Part of a small language model's weights: MLP 1728 SwiGLU, 1038M tokens.
Each number is 500 + 25 x the weight over its row's rms, rounded and kept within 0 to 999. Layers, rows and columns count from 0. Numbers have three digits each. The size before them is the row's rms in percent of the matrix's.

# layer 7 MLP down (transposed), 1728x512, rms 0.0597, rows 519-552, columns 256-319
097:508464485511476545496495512511488562507476475516495480527499522494475486480468489480509467488519489494496445507497500564464483477497505550512529477564479505470529525557473489508489464496512497
098:490474486477514484497508489480514514475443500494488483535496458523518553479480495470534509543505454525516476522467506525501469530472485534481523483503488510495478537499526499490495490463535512
101:524476507511517488508479548515457484496512511507505481493471528494487490487498496491505473503498494535477497485499470501512504503541497495467551507475537495487456549513520445486488500472549512
104:500534465557496482490491521476518446513495499526462484535500523475506522507523479484501485460515492464531513504470503497494515479507502475450475442474531486482504524486484496512514525492546520
090:488484493495501509484478495492514496454515507553503456485517480481505527511451507507457480554504476486532490473501510495476484488454520514494483515526513513505560504512517505551473481487505537
103:457507541508497496503504507514507460492496521535496536465485473462512521505511474437459488511499423553529508496523534457492494478504502462492490490496492478504508513496498499554539507546465446
100:537522479467508481511527500471469499506475565489475534532488492494544493482513508513509518506532532506492468497513509500476488516536480465497479481486486504532492496466516493505518487501477508
099:485536513451533520477486420565570482535480452481512503499490484517472537481506500523465522493505502497500507472512479456508490503510507522454557461544509482483482472521518500480513469465509518
103:490481532510515484497481483472514478497507480455505495517466513477514472561509475475490514528511496454501488437493538494480451494530531493514513493523487524498527517507546511513511474522487459
102:516522481504499541516498473473512508546502505480486495536528496486526494479480531525458496505516517488519514493519466496512504496482485532516493485541485495525529486520464547494500482503524521
102:519509511520494492483569546560534476496529513495491528509532473521496473494518457467500445528510494520468527498514514453533511511538489502486518534518490513508515485515508541494495477530478542
103:495538467524514452502540475478537488476504520507482480520505522469509476502490479496491476482505503482516491511482493524471525514476513489515476551488531497520463475536539503528529521509442540
100:500488516510516521498459472495487520532552472514476498487532488447465472440549497496471533504495516524513492501503494493476461505491538519517528488494492459505465465471461497480496505500511493
100:488471529527534514496541524538448487532496520494482526503500494497476472512534520466493492533461511518471523485518482522532462511464548521480505494487507483515490510527519472500550490458425476
098:537497486425486493482502533498517524448504470491471482513481482504507484500467488534476521503483497523528523487458521478479475484517488520554491491484452504495477520457561505504491507501540483
100:479522521483475514486462508514515509499491458505447514506487520504491523553523537468479528488493534482499518535513505508505467536438499464502535516505509547509498511469529477524473486480480489
100:522514464514485493520533486509494446468539506512453535492483496472461500484501511475515475509489513504497509522498482500491491498515492493487505482470509496486521482512490485522513503501481495
100:530474509503529533532492473528514508505523487478551544493503517484477519490521550464509494468542482490464482515487517514525533493531475445490534473484545485502539480493503507511471517470505497
097:502509496518469521509522497525485471525506537470486518500463494509465483491469521504478529484531533463490469508531501526492482488536475512460481495499507497519504489512450492488476491483489494
102:533485500548518486498451495450489485526560477521482466488432528508502468494503508479517517544504506503517475535499509494445483493469485490555509514461498550511474496518480499524467500449456504
107:496492515516463500494519489456465496491497471526520546527539527497489516523432511500520558521493513514490512520512492469517492497489531537495486528510524528494489445545512453510498474517477524
096:517508457494487531500492455466509514468528536493518530569482536502492526487503499466474484492538502516530541556510504500467492489512491443484528485515497470522578500515465492484493452513501491
101:512482469459512493522512514519501476474479521494534500528477504445522510539492467498502519546482503492519480520486504516527462542510512505500440474444525511479516504501507483485498514473467504
105:509529494480482514499541501511512510480491525468471430502453505543493480475506487447491447527490467508507553499492476454531529477514477483504515534515473514500484517483505517470521539551460495
107:504501499511482507493506475497510457452523456503458518447479460530478512540510498520488536514537484542482477520494516526522470518510469529495450492509457482504505511485474517516537515498526515
095:495491490525501501513512502477504515511455522509489500495507471516516495505523520486484470481517522467518497473496479457496555541528540501505537509501545532423504525510514534475513507520533445
099:450477523548475558498481518496514518508468448498470466501477519472500473506495498511532505485491497509500477483515526503491460506532512498490499491500518467481491499514538417537501501473529447
107:539522514496481473498538513480518513464484558554479538484506519474502453534496480475482458519523511503482516482490511510485439483511513446482491495499482541503466499537530516501489513502510476
103:480517509492535487539473465508491562464533540477550499497484479496505467544536471539498513471560480507438477472529481487521537511507468476506517484503503483501498498503516491508493496548468459
099:518467497526491520517518463506461484512521511483501505480510538528509486542499526488517519531464468481495506432480453529467535508489464444493513460527495464503508477475508475497516523517487505
097:509524535511509512515512504486487492553501516507500510488508515511496516473489442526526489546466509475455488524517497474485472465524513500529470522501460498483507543504501444517461525468489487
114:513562515463490499506505524499496523461509500525511495505515523484503516469460491505557499485485573476429476482497487552495479482503485485524508469479482512496469520495476472482483538495529497
101:508505494503515508484505494469459532490503505479499511524487523455510539522498513476494484547481515493497532541496526490501470504489488497543498450513501517486533472500475489456514463500512484
099:523519532533515524467481510475461518498470482508518536457480515494460469520495515477487534523491465529456470476505475501518503483508505480526518453482486516505480532502479490513483486523493503
# layer 7 MLP gate, 1728x512, rms 0.0602, rows 520-552, columns 256-319
098:490475510498479488528475547502515550512486503509505483468512476495462500476491502470488470476484539511481489474488525517506486496524521493514522502462503479494478515509530490461505531493538498
108:548489510475517505508509519532508492553462521493488515476477525530541526509470476503510502457532500514478512543508492507508451512497479483512482465509494516512462558489473481521533487484482495
102:557507524491506494526513444500510530503504500491512459478488487484521482489495478497532484509521485457495540501496428505507516520545508477502499498509517473537526501508549495495548560487505463
093:515537522501495519474498511499507492459470527461503532488475522525495501448464482513489467495479547485487487476515475488516510474477484508541489499484483457540493525471493536481492528470519501
104:511495526478451495481512510515501463476500537481504484493497476556483529528505520520490553480494496450490499483469502541435537520540463479528514512511494488493512526516492472495478474488544526
096:536467537539433503478552493489553496481481467489492471518510534499457460524519517492553483505474500492473547521513480489470486479471523497532537531476525511482512522503468526493505479523467507
099:517516489464449540498504570465493431481550513502531512489507499472473481509492476524529516481501523526465510505483483487489530534492522502531480500513553465517532553535537502491533503504543540
104:541493518493485488505510551579549516467491489425540501477513522501511462521488520504536483522486499477508554485552510510465496454489488513488495476566444460464505509513485490491484513503489466
101:529530507505491520536522512501495494474478505546468519506473476488483514494505513481471517479502475495500523509487522512500467522554488473492463529499542548478522545479518480478554512506511529
100:510496509478489500494491502493482533509492515518477428471470519513515513482515534528512518456485526458489501511486556553508528492504513492497469460480479447509481513526452438485521483547495476
103:474495508532517509469486492538513519501520544459515518503508537484486508546504487516469480522515510498511504554471541493524534508521484505509493491497510486463536494495509499471485512485483485
099:537457513511467513478536506492526494515506464513488545542489491510542486477493527470452519465505530454482485523478474498506446493519502536509530478502499501502503511515508464516463497523496531
103:530470466494454489508488532517547496515519525507560506424527525492496525526503501471504488452510505490470484495492477527453495497491481481504523508516481494481511482533494459486498552541492488
101:497509526481538442476509497490496540514516486513528516528553471499480482535492509484463527480506464512530474494490459510495465527549475505515510530486495484444518506501517486524527456504484492
102:484463454537564484483528495485506519480494448479537513496487521481518501471505525474449485474477566461517443556482491497484546555507483481514506447526495532515502525529520496541468518514492486
098:464488488519497511489502519497527524513489505481517499441512496473492514516499539453472497525492461508500501535521537501507439498493478461502498538491483514476491494494526544535497451514482550
100:529505446521491512478484507499491499504499473479529490475463503515589474489572479491482503482555483479521488484497469453532494523506483488486459462504510476504495511537507517531497504503500506
096:499525475499487535494526473486490497504500547481531499518434509567500511502546461548468536460537511470470493503517476515529490484488509525493516484523459486508516524463451534506529510467505481
103:477442502492486473489466488544477526481459519532489495513541508496460497469492514490496491512539501557502473516519521499487526518542451510486437516492511482480488507486494486495542433535512510
097:500501506493493480542555530507531524506442534465489440480489486537526505483477520499489458489516505458475489523543509499504468542554455467468501508472486475472524516500490470489527501475487488
096:512502459513472458457484520542545462519482507457466515541497479504519487467506485502495464496475515471526482498517543541490492467502509480483475499531521499469507498480470413526464523520498498
100:513484488444473482466517530469526470488519490536522515524512459496525451503488515469464512450499502498519527487478526496541491528541494484500450462501495551481483500447467497525521451516513523
100:514471494487498521551477498530490487501497508551475483489486493512452523484503468487464460498473512529496485495507533503479510491531503503493489544506489550523556526524489497469526524494470467
106:551503498476471494502500489450520490483495516496509493501490536531502496530509468489524500461492510466502478491443520507479520517497457528524478520530538514522508506501469507493494515508504505
097:488555531493486489559457484553489470457485497453520530499537530515500493462473466514501526498492483498514512497508526536480508481504474471560476506488499476501480516528532493508506464494492512
099:492522515478534509536525481467482485502513528448514531519508521539468476517514540484472472496497503521524486471498437470519505477496474498504541495529492484507479495517494547492551483478528519
104:482492523491467518515551509535478505482499469466507500528489546469514490503504490469518529513493477502469543485512514479482444516533476484503506506514502539517495497478470466556520488514454470
102:550530479486510480519512544518503522516484522490486469502460523493511473516489496530495529540520500505508469516495467507517504479494488496521506470499482493468549527515531504452495509517506493
099:577496489546501513555524498507458510524466507465542502476474509492487492513506512435483483433512518491489506477500529522498506500514467521505523516534439518454482511500465530490551500445480523
101:481553482496526501518517495483485496460511502517498495522461477513496493482532514490460523493519519486486513502487520470476462529498493518484471481494441505485469500486500512474516511472541527
108:505455490496483479460515522487486476493515457492515521487546489521474484501514503500480513469487418501512516518536489455476520546469505499469488539525490482465537473480486485516520436501499495
103:507484517521553536476487507500469560497495493487559502513484522504493518511475472485510482467495537515478510517508500480487458460483492489526519491504532525491482535485479496497526443484520511
102:489458513491460484520504523501494505495469516495499475444457485460470474456517464502500527514512501524513484515490514492496549494508520489473504481496501497491496550530492509462543492445540511
# layer 7 MLP up, 1728x512, rms 0.0615, rows 520-552, columns 256-319
097:525514536558540527528510508470537488492497476483499478502482477481534496508519519479503515503496531492467474527503533451500494479520501453482448516518451459510448516524469474466516486472477467
102:491523515482452490500569466513490492465534500505466471477499500474492471560493462443485466517498516500512493505474527522512490481540479510508498484489529499510504481475505482501505550534511511
105:514548492503492496508487500521486516478524502478485441466507488505481514512487501497489478496445550499499453482508510459508506531503525510479492489500527502484549490484501497485494469512485510
087:567516512515490478471536473487493526499534505498530511489502470485442541508524523495526513433465502532455523490463517490508540492480513512516506492466503480512481530523484471506494529501490481
102:508458492481474485497506524491557480458502444452515503457488505521478471472495552477467503522526492518505488468509491497492499530474564534506422534445523532475486512528498511485517522480482534
101:446532538490507521508494486494523541511513514516498480508517508519499461524494453509493526492517503483508468538516490506501534503499485470533552512498492500468544470508476518450511520479508477
099:488517485529488497524538524499537505509499439438478438503479466496492480512484526515527546470482514487537499504507494465462511486494467459480513522556525493475498471485484504514512497481490501
102:516472454527548487470500501481522478520527505483523496517463469470495495470456508510477475494480534526527484479502532470465493471528428446474506536495540485445505534511520505544525484507505470
101:497523509472519502507488491513492482477551495498508504532464473483523500497514481498521529517526514468514498509471481519502531491490473514503532459464470495471475494484519457520505482508501461
102:513523521480489493502545482504545524511535477496491494478497530542491504487500505509517519491492470517493541509506469558543447460497557465461496467529511481532490570494466456518474492506471490
103:556472513513534522535514480475518478461511503528436523532509525443490484536452511497527476537516549524526500473458503508492485497493487511552480505498511544504441499515496524490480501469501494
098:552479548469505519527552489511560494539501488437522484463506483514462489499470544478524510449488556474485523479463481548487516502501477498508472496498503517464507498546489513460540492500459516
098:483478487459477498512461525481474507481489512568469499502479504515479491496477496509515500494530464501502487472476470463492522491504513515491520519560486490483487531471476508487489503505515547
095:502456510526495511480517510489531462530504506482507515468488490513516460512496500492555514483541480492492491484475526547502489522496520483447528519555519487511521489527509514490543515515483526
101:515492489524513498474505501470531542504495505534486458549549491488509475442535495486539479510464531492510484481504487516525462520503504511482476490471505513515490478547498484493511506501518518
098:455511484462465484484516471525488474463509517469432490538501509468485501487505482521492460457477521483532478478509470475522452511481507461486521450507483436492526513513532516469457471508440467
103:530509476533502471491490501514514485529520475534516487496523504460501528490524531555498504528556488543484468517499516484471495511483538526516499496481494515507496503493534515524497468526537501
095:470498479553488460487481475511498531527515513516508448505481530503552453542503489494519495521506455517509531496439478452540512485447518502524480525473485495510519507483536564516482466495517486
101:535486462493486554463504460495481517503477514493529498495518493483482465506504492498495559507490567533479503532530516516467510491510500506506500510503506525492510497479493460508505517502535483
108:486501506483450527494545523507495529479494480495464475494514498472521483489486496481502492529510476470523487497573481500548526508553483527503524524522432493566514475494501508530484522495516498
095:498507514525522531479494477537487533530503517545530510527538538521470477492494526537501503498484491533517489501481493470506532511502511522522504496495514489521481505499531506494499503447520472
100:511537521504472551493531512478514526500537496514515520480494489481468483513483540479489510494467507523485540493532539527476499503500495502499477486498484512499501499499491488519544499486518533
104:509442492473475536535485509550451526507508493546530501475517486530508528498510510492493538502490523531511490463529501485474543493509461493501483483488505505475480477493456543463505512476535491
107:493508505496560451468468476485502492474513485486517498487465506539485463497476498513481494519537540509503483502497520478478510531508516521493525509510483501494512460496522485504510534534479526
095:498490480477516483514492481549504486496575472481483479469515479526486529514469465515495491476463488495499471527492467472529486505489567525464521491520491507471475489482497477489499474512514569
098:458510461528532540479532512482499445481532477477526572500530513516498516543486498443499510500470511462538463513477469489484494488500510531497502553480491473498555496549486542508497519491483513
108:476537501464541486543514498484484508447509514495539513514566480511485527525443489474545530519526502453486464507478486507463503483506496496534505492503502466570506564469509538509520499458535494
102:491483511536511477517452496532491512537508494499511531476467505535529540490499522527511524470496439467499516457511517503516509482522501527491513484476512517526498526531526501552521467482501505
099:502477507506524505502468478504505501515508501495499452483478479487528537524514497472478510487481525480520487460465492468472488494537489477500513459501478468480522499495491500514507466463463453
098:511483482496490500473457537531519484478465495500490489494542540449505485496504486487548502511483488500498536520519476458532534559513518492467503530487527482503502542524519525517438528509493532
118:500498505510522510533466504522506525475483500483549469482482535473538503464467485546522487519506559513442469494463507508495465458559485475536524457446496486547477478561534532488512488508512479
101:508503493537482452510467509519481522481453505484542475410504502518517547486489520517512477490501507514507482533505515512472507513498520516489528490517521487501516482516477458488495524481497506
098:472501493480503520518468452528524562464515495518464450537503477511540519508496503454508470502523483463516523505517525496500488518510520527522519481493505523465489541473533480531472484504535530